Weights of a small transformer language model.
Size: 11 layers, width 640, 102M parameters.
Architecture: some layers without positions, hashed n-gram embeddings.
Each number is 128 + 32 x the weight over its row's rms, rounded and kept within 0 to 255. Layers, rows and columns count from 0. Numbers have three digits each. The size before them is the row's rms in percent of the matrix's.

# layer 4 MLP up, 1728x640, rms 0.0299, rows 1525-1596, columns 0-63
103:107177155113133092140101149126132122100129051125142129078114159106086098137117143174159117186098085121113101088124141164094127163129137141155086100085117117148159060147135168100136163134155138
103:131116188118082091104123122139172107087150103091121176177114090134144088146073125148076180109155161114166173163150200188197127163098086137152143144126190094096168134153201083169129115157144107
093:169143121089153100104180106102099151158123127087134175095126102095127136130126173125121099171162137188091130122160136073143165146107188120131133130137146159165123095123112169190112113157085089
099:141148122137139107106115127157139103120166150142151148122120095144150068136112132126145106091121111131137137107100123120142149133092176111174099170121144157113106114133103129113102099110162144
102:131156189189130103117080114178137119195149123188147078135098074151081157132109132118148101085134183091116146170126102107099123138134189121129146119140132145106103130166076120161140133122095143
100:158082137166080107098189098145111148135208059114170184165107090124153122130139159085139123138122182124129059081080140150108144151096089158091071152147142197138082113101126090127145077070140143
095:183125141117184100158089126157057089178165077092138126133141122095189146120120095167069120134144164109169128137094141111056121073052112122136096161127105128138128112199147114234076136112163135
103:166139124174085129110126132107159118095077117142096160158134099130171155083157077078149118137124110110130123154132124135074093098093116123156161135117104114123109089081120148164195111199119134
102:159089158116141127107128104064132152107130136109132141135122095109162144121152093087154139160172135043127133129161120104146079119179146109100136081108102177145175155090164123066137109117103166
097:167108162134102064158161160147143154142064113102117069194112168107118069144146054101185139172104110167132164083101156218132111096100151161141167129110067187129116121115094125126162138154117182
099:134092175110102120201120146146123162150111116170150169090100112103081066126148110123110139159150057115114123121138117167146133142108214082082118103160131165142125106139114149155153118141125103
104:126095139096057152135137096124135147143141079084152169140078120158143129142141131075150127216079179082095146139136090089118205119109149152085113148126073122166167131131111118129136151153092124
097:127158110134105129119083188213151092145163060075138143116127138124158078161091094170108119087140179191137120188157107120155146069061157125169137142133119154111146079161119144160141137201165200
094:152120150132124149190101095185141118126090088122155078126148095165155160184163159081117126098142133103139130081136113165092144121152155130132069112163119168126117113099096162166151162150104066
100:181105173089139095132124164081189164119143124110102113145166117133216103099112126170096161143169103138120119124105163109079133153117158157100170090081130133158132143127085160093082052108144095
101:098140143106187092104081135130194105118122081163142159097188123085128157109126151082136116156089153200122091120117149119141165169152142100120121112129119106110127117193091077125206144134169132
093:150110130187148106135117099150109128115062155123161090148151140154187138139141115074115134144159126159144111153134090121155113104133161120098100094127148155159176210080149147066170126081084138
097:139116190074132126173145136121134097065135157156121141083103087162105094166085179109145138074125141142143153082154129149145145127103116175138131114132117174135093137060130097077083127139131201
101:135158162168119135130124120105130119103145122122131175142150131153095152123125135049094125186112140108144100144034116211202199059199068157132117084116105145128140173112083061125069131144150144
102:108118106135126102094126117130124135162123125082119110160156123146179089193146137143157124144096096131109099169128145133128158114096108125032041109089168119154116148086172127111109064127104148
096:212120103105144137094110146136122110078075121102126109133137081143075121177121087079107105110166105180134167133135142121128185152156115121090132166128070120086134212099091103129139131099160175
094:131138136110093116112139160074131136094187079114192141129107138117128169130109107107177103210100106149172165114171130103109116090105098128121151131126192130172091107155134124142170130094110145
101:113152156176159133153165096162119149106119112077090121150118170109170124101078116116144138132136171221098137084201124103120160174235146143140153121123083165133090082041129097120117085136129108
099:112149092153138178111176104170158123152141151099148102165167103140131138145193116077108116132142139133109179106146132107130124141084144152123091131122122084163109181154085095089115098171191074
099:162110131132095157120095108114152129144123153138065195098141092095149161145114128167192142140098099167083096111124137135178202101130126149141130201106127166196171115110143175097118152146107110
096:135104168118091111131108126083217136105095140088072133079134111151116109115113150112148124167144160162164172169159114105109141134105137140197147088149107151145140120108115137164137111140160112
105:140107069121095130110123077114081086162146149134116146154142139107120139122120145115132107083179149118115113125180141173143103133152105100117138200138135136180189108109090092159164077165167131
097:166147109141105121136136181101095123103175108132142172118088092119101122152188125107122133164177104104170219098109161153089097160141141141091144111134138078120131144136054163160153128112079121
099:136090141070098174151098153118116199097158153130108121153124157116074087095186116121097104103115144077085156163168161109102164197159120153067184130063166096131177128126166152180140128122150181
098:084148117145145105149110130042177151129102110132123178118119140166077095119138093126104077135101142148181125092126079176148111093136175122143165105119146101121156129141123110094084133102185127
095:150130089098153076100171125077144178080130111116179141100149092141158174148172115126142176066090121100108083091093123153192130121196123114144131086049109150148125181139140160135089152142074087
097:056140133098094129182148122085134157157145134081163099113136180124121128092123128051066147120115159174166174126104111153124141151118126115124128110088145134150145117056203146163135160102058145
099:101089108113150159076170131126131123123104108083139148119125188159119151166116142095134074066171107166198137114159096115135132118183150142108099134145149079080108127190210140132081137152165119
100:151128156092122145161113107139167058175161132114086094127160099146097107132129170133109113116107124139106147105140058156118104164124141125115156121098155134109135147107121061104146180149160076
097:153182055110110111139165129150157152093104095151139110152151116167157147149111132158120122155044140102132097115158121144153102144117143113069170162150142107081140108137211132176113148126127113
100:113087141122232162079215061100119122079122044185167153114144106123156092185127118107153082168083099141144154139145156129143143156165186125088130092113143088131091184148113091145165113121151196
100:255102138122108099149224136115157098126124134111103115165143160104136070143132187124104107097178138103067134099131145168110069160119138107117135146128141119116067157089152127131187061145130158
096:106123173109082142099143145102134123103166132101121150137176075082079156126136081127148161133135137118138123124190162146162135096112119130115177091101158131156120084113134128134147142139048149
096:106115105192081193218148124135105190077087100172166120088071110124127188079123091165177153123124081079114136141121162139085079136104176116135131117142098109135126166045190128152168127157153125
097:122117149119101130202144120164149127141107084143125131130138165180143148080127136097120091137100140078181122128185088151132151165114134117145156139146122158129105100071143054199112129166189092
097:095157145133150105083143104198121108096137122083143104143100037118068151141133159141171150094120122148136113188110138116175106121131105082076140157124106173141165157155149143194137142108092176
101:089155153134138105164097126145117131126101174118128167107115135115123117122110140093138141154081101089129130092116175087140108108101120126101153086204110128174143109089099127122109061106198143
100:110156103106161145150161111175170129177100134081130184091123122130146118168110132145113157068131132089126132121111102140106116138100151154158130124144184123093089126150207153129174187161120207
101:103108091165188145151134135163104091039110090111150050104119134104154033117119140101145117095128128151112153051097128136191084160096092136182168136131083137151102135189153098077140111189121092
097:121097156068156132151116114213149182081097131125143136140149148144119131103121119125162109119181081170100132160131112088098112064108175149142116132111092168147112120124157160128180148099119131
098:146100125107124164069131081149131166135106126132081179135102177118158102125138065152156155143167119126145099083097088092113118149142105125071160172137148122115124118111147164140163106170094082
103:116164098134185113147126148067118130151127109188116128153082169163091121169135112125189098183141139141129111103117145060140111143144086148095104102165165119168094153207105087162153174115100166
092:116088084128159134110098139162150084161129135095113112120110162155114043126103076124096123115139114112145161171121094114090077142125098149142076155163121140128104126142207130156103099075153131
104:088173100113138041052124073084112168119159148096145106143088137175144117143186154182186114108114134146151119176112128115150132132105112123102117074154112137167075113143108112146128137120056184
097:120123217136166121095176122146163136105069128156119120030140083144100148142079138092145084111074119115111104130124159103072146140079130141116147187143150084069134073139112112084107142142149115
100:172106170076112164129137101157144100106145076125102132161159139147138120107174106136129156094102135095109061116129114142102184143086072086161083121144184129124111171072147163091044141121097148
113:165103118123096142131059112073134109158157099128146100135157040200146065102142077129111103144124145154101132100078106054108096092143121185105091149170139131092183097117126179166154088112158202
095:069102151168153187112107164099107172102119128099151140149151073141117152156140089127089132162104155109131133105146151141122099095131111147087153122142105170109114122122143114139087145122099122
100:111169082081161158120084140139223077131129117139090155088104164153223147236169080201137125079105141131134165136115153110167105105131149162138166124160162117102167132133107152087085137096156116
102:114142103127176125115144065150098055155106100122099147199120095163096112084102143164128110100154121120137112148111118124132165145131111134090125124142112166104142087083123178102145123071122162
105:079092153088167184138144153098142105109125145083166145131112135106151169140127134129082203135112101122128135168104065174097100139111185155113161140141117129128130138108162087146111167142102091
089:074140161069105143171120090203107102139088073096133113172164098138146084120098098118157143119071117142127191136095121180114144117162119090163144129117120156118120184138180155191088135102143149
102:188120091132103135105139140116098122128109100129092135138183159143110145117081071143086135069129111068114067092155164093093164187124102116100205137117189119151092129109109120157088118116146128
107:107091159154049090081131097099057180084080114116190221121107073156122126103088141144137099113181168099159117097127138055175096106094167128114100178108142112123045130098098140164072163090108132
095:186072130123188122111109154112082164181120124108072157107114161153115096097108107093103155140079161164109120195117147128116150116145116112133153136136146185121147145126099118178134169124144103
096:180172055079116152138109101091204129108129102159073185136087108094167144086137126136145094039065132137120145140073238160129087204127111151198072163121150134154168179051112120160104146148121081
110:203169119133135084208144069041059165145068115094155149180129121208153170055057117163149063106175097083165153145146116163162077125139159118175107075135136100107133120128095123144130100137223165
100:126118192127110085109153117088099149151124103178082137154120189105128062121098152148187160114153181102063150134133063178102156125170118132172155114132141094109116168078130172159147117116091141
102:158177134071100130127061182098115084156158064135114112117135101120187158107183179068107172110112148184141114178081151126114175127127168107163068136120164094165115141129115168139141123127103057
098:145146020115151168112091145157147163172069104183115105127142175083118092133136074174141150118095076139089119143163136124103156098135129118062115167104087167088114115104169166104120155105139106
097:139166114147161131158142152144141115100159098123117125165077128034095153103163121118174120125163160205160113166115084111121146129143148130151176104056171129132136102074171165068114212117164088
094:131116088152161109123113169140159109154141107053115079100141154063054114149156164119089092112129143132055125089184120137159100137165156134115090108102175168075152135136124152174167124126182111
107:120176111161133191147092113094092096071106129126122150177177184159098117168160093130156178153065185166117124130143087123122160215124177129089111090133170165114149136184115125086145147087079093
101:138123124115067133167201069133102141146139173134124169079138158147136147164120146137119115139132165088121105131142131107079172129133096083090111108117164124131188093099138121092146142194162131
097:086116133143154090118157113146141156145087091077109200145073108117181127150118112173156130131100107143141129103150164105093095123153110176128079119125083131163151094116078125100149077146107104
096:195140182066118137163122094171135199116136129180082102163156137147147136139066105108066135085072156069079104136091104119103157112131100139136103125157141125090139114158135123169149083185110098
102:153157129166080134160100063068104079130132170103122114144073093091177110166126183128132176138125142164122141087094130151080123127061073098115148094113152137148078093091148113164094139197109053
# layer 4 MLP down (transposed), 1728x640, rms 0.0299, rows 1525-1595, columns 0-63
104:138131123083135083188096119112196154154136172093173145165110123109223098146136078082154124108153058133118080123134093130145137170093176176160182139112137105141123119119132143129142153160138113
097:099110111118176126111025124131129133181074129114098160125123120119184138102078110144099094160144147112128101138086180142142110129074112110132106144147119081088086103145107084119160109106095118
096:207199149076145081128116020166137157174121115098143136074126090088130152136122147103158078099152116133157074147155176103172149112114116142105077167106075158110096135159140151144112153131158087
101:175099127132140071104107151148133096118158181150123145103144136139121107133161165129153233150184167105174125102145127106148146137121128130098096081100130122127137161140079166086113076093197130
102:139142155149172121114087121073114173109140153136119093109148125190116135174146144155128136141075181094099139155147157182110175117028107165140148171119119122173107070157157125136101182108079128
099:116129112123136122103204084146154122102155130091091169096142124156208106064180120113122139095159160112127084078127141208106181107110114162088165158176129164155105154140125147146190136124127179
098:120142120165121121182146144140174134163122156128089113105133086119110130122123100088185196127105086084121148131145100131073119099152088100065114179138146088081137151197083096140111137167115137
103:139123177107111077171132131186133126060120103174091116087145131154169139197165117092134184191122110099109110114193122062131183114128185151148126127122112108102060088105109096081164043145114126
103:163112092155088179161129130126150045098128158143110177131157124096104114099126131177097127166142078163136213113142135139150041199113148144078188136138064124148099062115173113179156126137165155
099:132139115107102114166161153135134146145131065120093106127172139140107072111112044179160140121145108035131154184127095170125104123131175148143092190144148107101126146103191113159118138160142141
099:060143105158088089148151164091065145125102083116169114194142147125153085141195154138163167159161105130129199109053136179166119110153117138116171166137178166161145124156125132121117145140116164
102:122160134153145161129112093137129084090097113134160123160152119125174151135117177108136118134184158123175093140135092119061103148120113115110061158134116142079131121142149150086102163110164093
097:137076155099164125194129107206186104149186159106138101147173140094128114146145107184109128108144156124151116149183101120180141177140142139157164172094109099122115138125099178124131139095184144
096:076153127161204120087130170108164148125110160085063103146139113191087123101144153078139167098125145134118121142112127164116112210053136157177156078156136135169126162177113176087116116142114158
103:132174094079138133136167142112069187105177058116094145148117155130164103133115177147116082091122111126120062115162116138139131137146087096137150090099095118113136187082119144197127192152082157
101:126109125059136111150094145093113141100139089168051173086104143116122122125120142106058130104114134134112068068142160135133121122103115152114134064091133131142106118148080132138192082080144171
096:142122106103013116158164113145139103107158191115130092106092155139148156108123157078108113150087065104125142156182118136132102144090127183143111118099119138115164156127125105084127109075131110
098:101155095104139166135141100172104096139189170093125113114101116078072179168099138130135157128059107113092109093109099146157168152103120132123144111129151169132130122126082129120134109130124120
098:168111105087141110122097092113145167044176083164139118118119117154171149139107139116115090142155178124130111125116174155146164157146187098190053132104182101128154144158147078113144134097105118
110:154126150121155128081120113155110146081096172115142126182149102092121114158201156167115145102132157150141159114124117168107120135095079119151115061182101145132104153158220161135103088082112098
096:088102092181135111163138148155130070094136105111163120104170147090116097201142129130086096192078132080148142083098168096104108124105106140140116168133143152082140168145141100135067070085110138
101:121153105123101164140134117148096105092141126145177116151126124159139108128168167152194142113132120142073189110089131081125098099072120111101148137096156118132127074112121125104096131154142120
105:110141080122115128102098152109147100074164132214158119067122097155068061150092091095128063199043100119117142091118050143138063139143147114121164133098072122091130123160081143093120156164102162
102:199190052096135147114099099078181144120057141061178136109184114167119087152134102132089120131140070116122136141090138066134210098122126125082142220140186155121152148140070144137147161163125102
096:117086138175072233146073163155177192156090090144069177158168119121158160180104164108157123121132126143137108144132101168176120090107106109157151159130067147122120102086146126157132157123121088
099:094106125150098093066156167166158084160137140131137102116097105128110080103142144179150146140186134200100154158175142165151158150189144143146127118075112103179108186109189101175090105130132121
101:127070135126177174136059120183091138102103104106139147156134106150107090106133138150145143106093138139160139130126090123156121153091139059159098181162154113136124094096136089151150135135142154
099:187193116113103131130162078131105071142156116117114121138153139085104149136117145140119137155131168090124170104111087063104132157166169117095146088176121128103133148061166154084127097130110103
102:098123179104133151108100153149136088151149126170120189134076107076088091139169137126110148143154144142054155153109129131117181176118170128113077144188119165081123119150102076136117143138134070
096:172073131083131154144041117157116132135212167150190195131132160108154099053151123140118107174195133166154119132162193078136141130159172147131173143105153116011120101067141163143138090138110088
105:093148124154083154118080139149080114134147142110118145127088109059099141164139148175080122186188117123094115084162099067111145131140111150104114215138165143091112070121127117154146102108135172
100:136100189012120109140190112074155184147137135113161114133144157150093181116157163125119091161163119193170113137105142064121130071131114218093100169132163096112146183097125121187155114143115141
103:143121110123119140116105118170124125121197098132117130163067100091087109144097128057120084090122120199154147140127119081149122135158107120133193146175178187135054173119102131118097143091129179
102:153121125131124158089133117138131149118163121118110146093079134130115076105172155166140079124123166061133113103117127040140164080138180173078132120137136110135108140063105127134150107148130173
096:128051116121031148147160094118160096154135102128102164149114159162122149136158098173180118114149185127129149086101104057110097151163134099131141126167123090109081150142103119150131137034154108
104:093121125152102113138130086092104072116120062161134152119150125152125162082167163124164092089114079133108096073091119078153095141127116149107140141114106181119113135111134125138142101110124124
099:197195157113084084100153019138144085130126102121084149141111151142117098092111202149115107089093147119102132169121174115118063139148140132136115116150089144126122123154118114095177184163146117
097:159106088128092177147143119129180090156052127055162187118159104141097140174119143139178094125133099135153198101121101097118168104133186150145148188150109098106118056141146136153139090154146194
100:121123128130135103162123118161098124038128100116111126119067081163123214155121111172112163096113110171203152135137105148170165069095124152078111145090151093211146139141163101114157124109149091
098:115142116118098157115103150143199159190063096145203088090076092169175177122127130126152142103135126123116081109145086160142151083116098161076141092117164166131105142138117119123114095098140176
102:147113137151177186077123096155153136112076085153158103155130121128148112137155145102149051111106135173149147157167171115128105115115083056123077140141112113195158114123098098119175136113136139
104:121137112143156083096121167123130132108172082108108120163084088125133141167153132167108120174177083119121101058128101100132124135153189136129137109173140166207172098067117135112125126073190121
097:136135090096102096147134105105153129200129131155104153176130082154129104146095109084094133130153131145155166154155105135044121115122121104173079112138136120109159106081158147122158127146074136
102:112062160125097119132178091086166073184100169106110147147102132103127130118108123109090116179141125104217096091094097113138138120162149114129119149152122195148181145176052121119165044125115090
092:116104153137139159101105105089169193132129135137123149101143097109161099148185125156125113115133106108191182143164106155125114079107099136221128090203128096089129101137089105115118125084098145
100:162100136113125111116103141108155148131133119144121173169185185151171128099173142119123125105112113154187174116105108109148099149181152138054154119135197110164122145168189175133064134096116095
104:110090118132123173104127142154087154143151146135165093136085049134143167115168111144124075089119146099091113095117124097134136127149160157134127082139109123111118127150099088122158104133133220
093:115166127163102160129170084121071163097168133115111119157136109148142116108118145109140110139175113170216078094126036113108122092061159081124153173167154094113146143098164194154115143017148132
102:161108169130141131083141161140136149127147157105183124113122092121146145169120150118148110109122130135116166188139120118083153111105145112106204147108162127128046111064128112138112116105138147
099:122142096126116115178120117133093113103180085127098135112127088143171179112126156126189114172124135176153089114094093067118082110107116100140108130139165114073187079159070100121189119134146135
105:078081115160184138131207098103138101083151114142166065065150113122152146101187149088141082116210152086119120105113140129114160103083112160137090122096158077106095116122117140129162127114092140
107:183134112197132137160087118145134119122163142172181103177159081136170109148160136144153132122120106101070127140157107121139130106151115112124076130150148120108129094100099099133139145161134142
090:188178000094043144127101091148069102138161137136116113064129162065109158103133162163143148073112058144173074084155177074131120173180153191161149160151173104127119124111166094154129134109140121
098:105089073079128118108095165087123103098146091101187108141049150135146089101122190139171101074089148093113061129087113108128103120131120193179148157152158152085093137117135144128129100134151117
107:070177136104128127048107078143090080116074126100149173134169134118083121130144141123074117106132144086153070155099127165120174149148076146121146173155069129082119107109155125069152175185140146
094:160148195185119164128202095159056147139101155122165108123144150204200058060172133108110194086117137173204158187129099142121071117045114108146170218082151171114099143129054076186066187106121160
097:095161179176226118112096151080081118140155148140069108102147134116146149056105144171176077140114110175122150124136074038102141128102144131150155187172127177131101117155132137151113115070117151
098:180188121090108135112206126138101150139181141102121123098112165099093174106082112117100151150095123096077158170150171155116171150089179164118116130152193098159110083159112123202117072116153099
104:081045109186147047166095135168176222131116079103163177135124175149095138112139109119101109208101078108127170103089165132169111156128140117055092119165109069129087160103155111143113136170146115
097:171193102167141148131160117093132134115113069109133159165161126113070192136152145089091182087089138143176132117127178102099158157137149198157090103115156124112086105144170110190154179089074141
097:138138058121089137101144189160180120176166123099133139078116136079181162107192164107193102143061073124139088105132106136097082178078156102136128169116161141157215163136091119131177146109129131
107:113173158132166091196121074172158126109073106158172129155109088136143185123078078098093100089168120158145117131154159147133127104171085120150106137179190165106145169099077107128158094106070070
098:072180137129142184116194124087134168122152183200115088115140130107172126112136160152115141153174088145115120111121171147038150132123114163178114147148135084141085163153108128106144144071113091
105:175157140101108143175139098110105114155159177077138170123109186109192067149132168130163128102130096197153147160124197130108122151145142127133148154123123090161151115202167164178099104140128097
098:109102078039116146118206035107121141118125098130099125163105141127088127088141088176163104127121129159094117174157158124136148096119126164122146104108144104053149141107155113091132160145095084
096:118127139125210128152123169087152113087076151132124158142174138126109138143153100154139170114127105105126145099127125150142103150124131163117142143065180146197162086178133117082130119086102103
098:127159095149135105130120099117122130118188090127096161167172170128117092154127126184150110156158096117163105098126142121082134115083105163134123118183165101096115129144162173123143155148124156
108:158131117086104092182147146129155161129169062122164109137146167137112117117079097105182080144117182162154104153176162145094063161063131096135140137077081127060133134110082117138163137147098026
097:142114143091146148093158125183071173155033168160091143089102108159182146095097122144122149191126118132159126111125138098145156106132114110094112107143142199124189117151118151083181090114115154
101:126114134174106139160136150165120168124100112092117125134108101139126128120073127141116181142103127123158157131108123076180211168145123182082165128181107169140107123104217117117142090072120146
101:168116035046089110161170057099115119078150152156118117130185126100099143198108112151151157102133155117106139125164099140151094127141121126142119099221114133120113219128099126139131129082137120
# layer 4 MLP gate, 1728x640, rms 0.0299, rows 1526-1596, columns 0-63
096:111114131161152160103068177161187147136038099143102205099143120130152107107116112122069133124093183116141145122130181122105178160100158174174176107088113107094131090183173121170178153122126099
097:162107143134173166141156185112118142182055136136097076085172169145091131083131136155172203129098122093156135123163113217116132174100106137096170123153133129057194107115155142103142126100114112
100:152089141120152115115128115083100134066120172164123141153144112147133137139168098133166096163138139134104134122180181150045133168092134139182164093105175094126137114124199124085165078155146108
100:109119126065217135166121098114074131154131161099133132176116210116124169088110140145108101130111094107103159105167161171169106103170097063190155120135115097189137139126146138176094147102190101
098:051159174042085155158089129149125165127147192155097115164092160105130096148125106119131145108112075102144172132094146123153143134142122068171136077170142100032168127133087118156086163175150159
095:149138133170237086177104151134132088123117156112083140128084163138114115134147121151158135145100130135053136116125081107134166133121102160183172083168177166156226131170179104146067151148076139
103:138194077138121111109134153053108142101087131113082138145143097164138102148110042124155164123163162134099147143152076116145116132101185145182135184144109099130081141131087104153195131139090106
109:125157131110143150144155126089199152124192071164087129161116119127101161133109084121077134142174160083143159158116048087149171116146108123067140109092161104137088125142114134066080146094106115
101:139141143111183162133141129137112126148137073140127092133140130134141150113101154098159121112092093151093093105117145113157153174195110139104061059119191096145123112130101113141132111074144124
098:168188125136207107070129175095122110138140185066119092130119126130171170169096142079136096139119159121047115103085103120083123086138077156135146157146092108179164143151104097118084157053090135
103:138181142112165098080153099092146080096139081114088102105094124176097164125176112139103138114161128079121112106111128102112155155139165093119111078152114109108119067137143123142114102114175095
094:097180167149176164088101110065115123168215117132145170101083158139162143167090117157112103132119138122174091115104121170083090064128106130121136131142153175107123104075155149165150150063116136
095:108050150118161123091153114096165171157105156123085183170123169143107159128137175138216074159119124161133122171161122138099102155126140162113213160164173125107135176128134107119085106121156105
098:115092123050128124098158134090188131094116147093034141113078129126161116091138170126058135125095134149115091160128132175090169080066142160208129167089134152158141176120152178124121182083090094
104:104113162091167126075125127121119070106154137147182168108144166077136122124116084144156144106087087153154159126083126153123107092136143148133167225123123057071114169112245088204108081112121153
092:150099100092139146110137126150099070149176115153121150162092060153116128174101165140150119113173155125118167113156130153056162113113129141165142147099160107117135082112096139197129122185207190
097:139148115134141130187142146137182193114190112182104189085134045130162061123157108101160162150112144127092123079183089076171184165079135155169125124173131161178059089167165137168112182180123173
100:144093118157142102123107150149160128170096088191105130099133096063069137146148128140185095139126123139118123154128167132085139143078093140193073161187114153127159107134106117087174128142178125
104:144094111113157149142075108106112128176141142150169136113084144076140099123093131159156151135139111110107136083081189116092115125164100126202174177130117115134097158136151104082076226123152187
098:138058146151189188115152167117061146188151160079116111161127157116139108105145180123136105151148108099086124163155090148163144140121069137139106123105134130186124147071120161086134146115103140
106:104135145074130117132167124047092177089164044141124120140138117122211123142113108126113108127119097066189137134152126115123191104117185107083129146143113088151121144135163118154128153037141150
099:117095088118126119070080125089134122071096074100153164123146100147098142178095114174107111149159069099130138111137090096139166106124121195103142094131138087151141083178154158143080119113120118
101:125101151103132112100135125067147163095166171127102145097100107091158048124125103167147167121169158145157109186071105189104154104101112143178110086048215177087148133125124169137104108182084118
095:172173177157087123066145058163046102115166138146060108156125125113096168121096078166145180144145108143151120119072031137096123094171142126152136137111112136206122088114146101176152118129190079
091:100133177161088142045203110126120125152168192130087182091113131089129115179141179172084134136156136092143182112146146106123138097188122087204105134127178133145159088116115130190135138130080151
097:059131086121161189104142032063107139182129146144136168108124132119107159159222158140129124111103101153126123144184147202070127100070108118135133189098121134154147139081122158179169099204152109
094:091150148128169110113112166112116168151176168183128176151124116080123164093106155091102110158136100105172140087081138105085130166077149144054104123120099101101142126110074162105107094132096099
100:066102144121134115072153112149144137097138101126100118137095147180189079188143142122064177130121117108092099127129179164104169152117114129131106187133121128092120114172112123163145202140178128
096:108142134178224123167080083060153166121119139076124062153105076150147111129113068164114106136179175129125080133164074113123134138138150105124122133096153105125097127145133131065169173106077141
109:116147146094197173108066128124143157131167122120095114112149066153162133111130111128118173087117150111087059129073120167179120164120106146116167170142117103145138149151115148124089164170113115
100:169182139152111210097144127166197080162192135081112199159145125188189102121114068125111087129145116104098150175145139141166197156097152114133107116085115103188117121176140139147145100111155156
102:122174147123191141132082140107117117154154132122183096083100132134063125150112143098152097145149177121182133195102123077147137128065146112183094125162187116123132109161108195137146178176161154
100:095153090104121135122098131152102142103124167170104121163098169192090120109168144144140132095125081120161119156125145103114142083116151133178104075139123127127074159115111177124081146163134129
095:089147202111147165117113136152137127142116147114140095157140087144118106093153133100126179075185129129101111076130157151160158072096146099134077140124123140168179108118086120113130119130089112
098:126131165176147153147150113120076100179125163133117111111121126157123197103162136131130182098179139093113147097199106074091148088087125163165152136112158167119188120117121169175080145099110116
096:000126140140156121128003140130127175136169094165112157171097108143143122138150136152138095113117119141090116067123094104164165081080088136139163110145142128167143110110130156149113152054149065
099:094155240114127162084229146080051108119105073195096115159116107161135174078125128063053143127106122145136072072110173123082104142140185109094158129129117063088123153119121122089131191135126082
101:070176121146088188045127138137186145102129107102187098111134079131141128096184102139114147120162046159063101191103111144112074137127130121092144114165132116123137191150099137150085156120142187
096:130046106157154149092087113145094105111066163122064107151189147169169075089123189164133160151114105092166152102103122100143099105175152116073111083154084145171125068133126109135115137095139122
099:166079151155134184144121149112154130179122113106139124104132081138111086098138114177126086178081104076116137119205091157130171187097139164159113118065132112089104173127133049171186147092159146
102:148087117116133126118152146080150145061146100108115151166165186125178115143149161124151101140100144148184161115151093165143079142163134153200131075179167158129094104108143108089147103117174097
104:097126097077148122135076161135112161114110160168120087187094176096129141128098113134116096149072098179145090187144114123183107111119134092111144096095103161145127162158102113114057116108149125
106:130117100149125067112072119104157172233144071093196141147145134145065192076170086103096207090123122172163134175124142150054147100151145167153100138081172138091076144096148170147058166103155109
096:032095161188128160095100113108142172150121094164117097097162183111099139169134123105084123152068082074187143098115150099143115134144162194184126124134131148139123113162109099172122115123111171
100:186131143085154150092135151160079129049115131122093099172130110062116159086093181084109121154102056102115126124201133162097116072151112121128184167127157090123151139120138122152145114174117112
102:155139096116168116083136172071137109153135143134116165161079079125149113197105146154165142166129138108136111128120107088118161164108106125095085137149075127071109155210147165157105164174169197
099:124132159101107151151152127089089067126097138109068121094101123146131106111137141163098116127095175149121092119085117099137148168150127138165108130145125081140139157127108129162102117117155117
096:119103126150135098052149152139098090117223141039166098136167093151097064098163106100110118119173161081142111141123164142114148167119103136093124081203102175158177095183127110159106108140081098
100:145100100073123116107086150128103167137134195140096125119104147117083169138074110146092159119138122160207183097164127178089154124163132150151146160106043169151156127135116116149146154132139163
105:103179142128169103114110116048063133106106131089099086147065104071153125123123136219122133138120102185105108118133109131163051100148083107126174178100118125112126108128093080120154153106144109
113:093085148119122169086126147106105133179184091112162172140170168145081164113142149151145159192132168163126139092144083061100134144123085140117075147128114102178158120136119132140206076155160140
094:000087241149233112119024125148140206094125164113120143108137101126096105121134121135064110165125150112120163177105103128146128108101072106116141114068133123128081135111184147153143163117117136
097:128156103095167121101058137158194152085149105205115167171151139140101154063169153093129141137084127117123137124145146172120096136117154131147133143127127057120157110087127138074168100112106113
100:108129181149099090146048133099192187164133101164172120114124160136124125159137161169131173146129098208131070094108184157157168112090096092172215142079088166153125151171131108158121097120100143
100:124194128118142183170138142096211095124107083108167171108115121115132098147176119134130190082148126138086149121113083151112108076200113106149130188092181136157077137166110139142155130155109133
091:122135157182202136114145107069129150120121129154127173129099141148137113143130173081117146153187181141072154123134071117164143139080163156124170164162104183166175094106103092109131128144123155
100:138112118108092107107150177120084131143068162072106160081150108065126087152076132128164135143149134120129079146105088104124109069076107105115086187165077156157170126117162156170127136122123190
106:071065144150062127089134140137069216057099130159145190143104067130095163092066145084135116168182119106092145106120154057125110129112151143133115155093137093145084071136081127156070124100122144
093:085134115120099135180124072064102139137162162118117155153126104130138141123207199141109112124137163116174199135190065186142170095133218167161096131137081095125119099150124155113153110151170161
104:024145197173097136059175161152120134063109131147159104110170159129086098096131174171088154153137185125117095154140131076114119075141128110068143138088070127130113103160120136119116104078133104
105:151112132163201125067149140062045186142100137129124127163116139152137210081115093138077094183136113059107149154118110149159097111099150102156124101175142128161099089117152172209193105107183178
099:143158105130159147187117144081129152128223078105118142164161187113121136087090114069107113164129158094172157119101142200121116088125153083161096115129137184127170120148172175081130203130114192
103:208147175050113148126146125102136158181125093145150149100105112069125188165104095172144170088110148122176160121089100116159121063119135085129126163063113118165066161202140198059108156116117127
098:142106103101130115163142086071107151103147199097149178090125110224096172178100133160121136139113144147176135172155102100128120123134106127101097200105129116096094160139129189140143165134163117
095:073118107140132090119107183123120142185136140167170140123103110118148168126111146143135122148155131118136118073084114114126160083096088050177165106091044104152151126118097135130125156119173153
098:121171066144116146158117128109081141101114148159092188166146153102128094164076060113103127204046110138120144191115131120053128086157102133083098110192127097090156107145166099123070074128150202
109:117086154158118127104117155110150149122160123208061149099105123125129121112150133153103101132146095091075173098135160091157120154143097164167158164091111162101187114098107158138166078113104180
099:088105100182141090134152069070089150135168210108151066117126158079127146133088064165155125121170153128153133145167161118092144068154095101081196123146178138158123173106108107105119177094148071
100:127168158109163090077149146090133095140169099123137106135033155178064107137148110146118059102126141114102157091139119188165180144102137105057163105132098052162167148077141131118169131074142103
098:145192154154125094097144094101148060168101152100113118148175131138157126107181137082186107137156118162163096124153160130165055114081112092153185080178120183081116181154104082133102116080071119
104:115158188128075149160075166119131095130143086149168128160097123073132123123064110071184131176104188109131101146101102138175101143135165115157184096162142131166131084113144116108174211154150163